config = dict(
    num_hidden_layers=21,
    hidden_size=128,
    num_attention_heads=4,
    num_key_value_heads=4,
    head_dim=32,
    intermediate_size=512,
    vocab_size=8192,
    hidden_act='geglu',
    norm='rmsnorm',
    norm_place='peri',
    norm_eps=1e-05,
    positions='rope',
    rope_theta=1950.0,
    rope_fraction=1.0,
    qk_norm=False,
    attn_scale=0.177,
    bias='none',
    tie_word_embeddings=True,
    parallel_block=False,
    extras=['capped logits'],
    init='normal',
    init_std_qkv=0.0444,
    init_std_o=0.00686,
    init_std_up=0.0444,
    init_std_down=0.00343,
    optimizer='soap_variant',
    learning_rate=0.00649,
    beta1=0.95,
    beta2=0.99,
    weight_decay=0.042,
    lr_head=0.0266,
    max_grad_norm=1.0,
    warmup_steps=200,
    schedule='wsd',
    decay_fraction=0.418,
    decay_shape='linear',
    final_lr_fraction=0.0,
    batch_tokens=131072,
    max_seq_len=2048,
    doc_mask=True,
    train_tokens=449600000,
    max_steps=3431,
    dataset='wikipedia_en',
)
Each number is 500 + 25 x the weight over its row's rms, rounded and kept within 0 to 999. Layers, rows and columns count from 0. Numbers have three digits each. The size before them is the row's rms in percent of the matrix's.

# layer 14 MLP down, 128x512, rms 0.235, rows 109-127, columns 256-319
109:526504540549484534499506468531535510506482491469490480463543491485485468544514517462509485496486494506504459524511481550548499537472521548490527539523537516511497536516502501494509531469486492
112:463510480487496475463480476551471510522507460556499550490537529509501483516524536478506481539525506517477528485500523461526497543513491493508500575501475491464504491482490511522532524474504527
096:522529515509517493480473471439502499452548526500511479482528516478508491474447493567491499471500449515512460493441455492537503545501488502456487479497466525482501492495476449460497510493518506
104:563499514485499477468514484522517465494499504489492509524449446472485506504465540487508500491497455499511504472475524500511483503485477472469541450513480512444462487492512503500527511520469481
097:499554494521497515473512495496489496478513522500525494474486502504482548561494495490526473467527503493483508525517562473488507490534490539519508464495514520506489464473542511566465525495487462
103:476475520461543511530463533485492471462505506507472496523489519422523503518497489502505492557477466495484566499466511532544508465504511487502504493490495556524506493460488478490483481498528507
164:473500505489510510496531516546498519546503463494480476525520519494505521468537512473469487487477422466511498481508518512545482473472521521488485493486495503504508478504494516493494491524539451
094:477494510484474442473473520490482500504479525492483468474577484513494486494540464465481544523569520511492505497510537492536491502510527510494505498467481460523514509485479511496563543515500542
105:515514517497476474479561475561505526530491498485508531478514531472512469491502506450523507514496521477479496475495523492498518473486554475503510504486462442495489456508477518519492531532487511
105:502469512512521521503491517481476512458507528476527523507506480526462501491474483489492488559487492484526458481473509491501501472488484503506551503474531495546490494505475493488460498471525491
101:510478499496510486488510525472466538489489466519467522500504491480569523530459470520466481542510490545522532510502508527457498509487462475477502492485518460503466540500522507507504543483512506
094:508464490495472491510501503477468487545517488494531499486548522516495489477488480503536496528462518470523542535551492509496526491546532530486452485528554503474535534521527480501486444488487512
100:504557507450517462479486485450524508514484495500473453551499502496514497505449543533550513502453495499494517498506510497512497463470467482473523468518489481498497534504513493497551487529500449
099:535521492486515515494524507516499475456543484500505496539560471518507491498488509473483516492482518492488491484439493501507500510504526521487473480485516468490525503510532497513508502472499478
103:557508516475469541479523515496520481542549523514469501434497526488460560514512470481505501533490524529494557506536497445549505467510491501541512535471497539503506512490517497473518534506523432
107:499433473540470496545507496482521501496469539496493503488464499505517514503482497489543503463539508481505495518516541542493517513501452505536482491509483520474508447524512520526521483479526550
109:507494495522506486504505524454502521504501518468511530481465509541461478498484490501493514466490474466489533518486453475493468530455457480506528530526501535490518483511502524528477507468500497
107:495464454481493506512517520489477513498465479517478509499522526518478525509545474516467460480472481538522488494538495516505504519528499477490451514542499522467473495498534541506515488511482520
098:528540489489499446541496488536555553535503507473510495531453506559496480506481521512465477511506485477512539491507436472528476496460471484499479525486492487517466519495519510497486521517543482